config.toml
head_dim = 64
norm_place = "pre"
rope_theta = 10000.0
parallel_block = true
init_std_qkv = 0.0292
init_std_o = 0.0
init_std_down = 0.0
beta2 = 0.98
schedule = "wsd"
batch_tokens = 32768
doc_mask = false
Each number is 500 + 50 x the weight over its row's rms, rounded and kept within 0 to 999. Layers, rows and columns count from 0. Numbers have three digits each. The size before them is the row's rms in percent of the matrix's.

# o: layer 9 attention output (transposed), 256x224, rms 0.0874, rows 113-118, columns 0-223
# v: layer 9 attention value, 256x224, rms 0.0873, rows 114-119, columns 0-223
o113 079:511501475463465540587564521523623412492545492519508568519571495493490538436454399491477599412505512504511447526495591517522520486558470509504545463460445471433529500508509474478406397477471536467517497509472544646603495508547595548419511530502488513430582467465437524477515481524468508425469582541496356538567475495536555482505443587509430457472481531418455506471496433478486468582564404448544558497517517469508522458498408567512448442532523490495565580551423498590482526607530445460361490541490476449454466529544581468558422431523506513477455560519614472526419544455546538502531529517457520523542477441489516514431467472643433559462513428422503500475557537516451487512476
v114 085:521444504567459575437485474515470433493521515501505618484467407567430461553552544576420528424512383437440439490453386498486458379507516427585520550353457485539553481551477495462498421552425469528542540455496553534522427471445477570522524514510462574524511559532491478515520500491558441486487547475525532502568504514567459570391445485441528537514488502448462536547426460499551436378571493413454524496439491521518439515470461528498528453543442544441526543669496569516517519561522582568518498532513499491526489457426408573499606571529545460593486538402535532515456454495548453573485472496531491441536450527514475479507486573471495495593513448507592433449467496501554498462460
o114 084:470495465530461531467450521471447500463449426529574539547455518464424542373509487442450559398461481538540541475512466501484469500527479637511526396490459503593502550558507472536507470471557377595468468488572565622454460465547492453425460502547482425463533554497527592516536452536586480520446456529500501496516524412446452517483481503455572520497458489498495486512461473484487503544495547586491487564472540478575490423421450567558462540565495435573433550448593549525449461614468509580649518507443452562513443504588451637485507507531478512458515569606460451471492469489449480580514536429403539514479424510435523425507539521492513612513526431535518455500513463426507557508489
v115 076:437616500584551451475521461542402512578488487436592464531501460474528530531426500444501486546575504499522517497486495499548457506557453449500505447528458460536513484508496568422405490553463503470572427420520451549407535401499416533432521482521530444494489441504558461479570495491530452487487442497503489561440444541581472446533516537468522473531420440469566420540469517468519552370446547493474541440438457458530583513503451443567558612509508439504607408465469466529505562567489519364498415401453444493477542574506501537445492463423496466498587479545491579559516484501538545575452460539453548527498458552491485479488507516531531470423566466517486449587467546679597506569495
o115 077:604528530574439447467574382497491487538458521451486521498465479573522507488564519430467483528568470576505572490556580477550462496514542457547525476469454514389520466562505481460511549573442526490434528539514394620490569476554538495444546519514525471498620514481501417402447444540417457441481463549497468443512477632496561442551495451462399461491502567508507538464551494498435475538515469510484532469534503589573485525554420491559502518499616514504467434512526451556500450591400404508412456569507488490478550476561474403621537581516485463535479537526354478475429504462510506400449498517493480528533579454508537471533470543525541497437550479461473474536392510410491465477569
v116 085:441484531557490508485455505428388486372504512521477534548522461550399476524544575430441516551541581520487522513550527484462509534466493506472547517492506463520498514489498564569376479481385552427480553451388512480538492451468471449458484407555499500465510503483407435528487470507525496548528460543528475477455506407473467556547409543561519490468425566457531513526442469610532518455569524496447511454548473500516450537508453553492500609551513611492540398630496472503485628509503473410493451514412515543602492563419602532458447518504482468541494473482498460559480530552568531486454583453467579507506558542448448494449532459499444542479550403553593440565584581433503602508468
o116 083:543555608549473525407572550467471489497466517497525461464523493538437556565523521420498500468439490494502564514465490455451435509515534501548498471423542508520451445602469507536454540552513487516523613438614521366557528442591506491448485521513392550494573511468522603419483476565386592482494518434482481517429498481481562426526533511379433504504455606486638594416585548461485502561499539580466506562521469527499498544546473509515460522497479547483461542553514467633498529474482443482509463423494483491564449409481479488461479518584552568505508558455493496419449429500484575455535497408413433555525495435517423482516430529561494474556563461503432423505461429522507471530546
v117 066:416533530506525528434466431523485483529498509421505540517570459512524449533483648559531504439545473512539441404517542432533439384524509404502497520444444425502558544429445434474458477534496506425599535432498487561409611491464404427479541438480418530470571519525407473531548537448449452556515436445502470509436506410573489452525492458505480485545478490508561452484522498426455466498439463505514583517552509416504531429544527537533510532576527505497453474428485553522420569539565554533519593416507455443452570517457489408537515547535483530530427430545459504512488525425457560558414441508453501518454437506611563432567597523554530414429552478503399526526498505538543493544437
o117 068:572558555495501536482506478496483515567449437545450447561502496444545483452486487438389494571491438602485479452472545498460492427579460422503458475539463584436449512476454510432497528459474427466514473512361455639557564479530516536383507540503502585429555471566508603477460489507434443476498518559499470559550481551466442498571510525511529510513521530431504528524504502547461424546510459510454499555497427668610516467623420495533463535491542517515513548513479529514412556637417476492481503513502530517458383475537490479454518509557484473481467445476452635446452487439504501488488483564481543533550466496400567401504509515541530556416578458406498538488564448484528492435487
v118 074:606528540439519493465442476519468508461501492493445499492483612549560477517581518512488478513404493549527454611492416412409523516405423569535452459512560560513537473483521444519567513419516558453456421492513512448579588546490549477505462444578482524527467537503530516522467508511501568529563546544479517488556520493514510551509462513601475506532487532449555508552525446494499521468493535485366485450502548568498503432486645546483464581442615573518436528428481546608522411477498549509521403460652523491426468504476396586372510479451439442526562524528628601492505515503495490405444561493499453487418521503428514494490493454464577536471512485467488445458501463500489522492576
o118 073:467483436452502478513547448529521473450493508496499458564540548494516502433548473543517577442502549493448434474491479579500529447506518470524506467440480495480478430484442458529456492539454424447631423525565534427590498521423501520495473467547420538421542446578415547528489594442540584469448504474482507469546539587614568513488425537550422539511473475536508470509487416543522471579454516558494535455435555468440613513392434526545523502510502547498462405476468452526467537441630490551578461395526580466545520478424523528489517476389474456406523505461558490595554558471618511542471487422415515510472562495659461477436545520546563472509478527484527480463533566544564512571466
v119 076:498576514566472450543474545403524617572473482454490454514446435635576516502573463578555465587489432464517549463583413425500527441496395499486380515549533542503510511562547457525454566543443594454427513558642475459481554505541522500531491507574549493464555537503428516515546485537506490499513467569454533525494452469554373484496504444506584433490500538545425431437508582509454473510509563524492523505585465507492489584538469512451502482513506537508493512471468438462542486512516425509495458512404468499520520513552521460487448533485436532516554519642548362384574517493451538481447464444465545575430536560510494512527502470514447471340507585459521506565503561504551479530496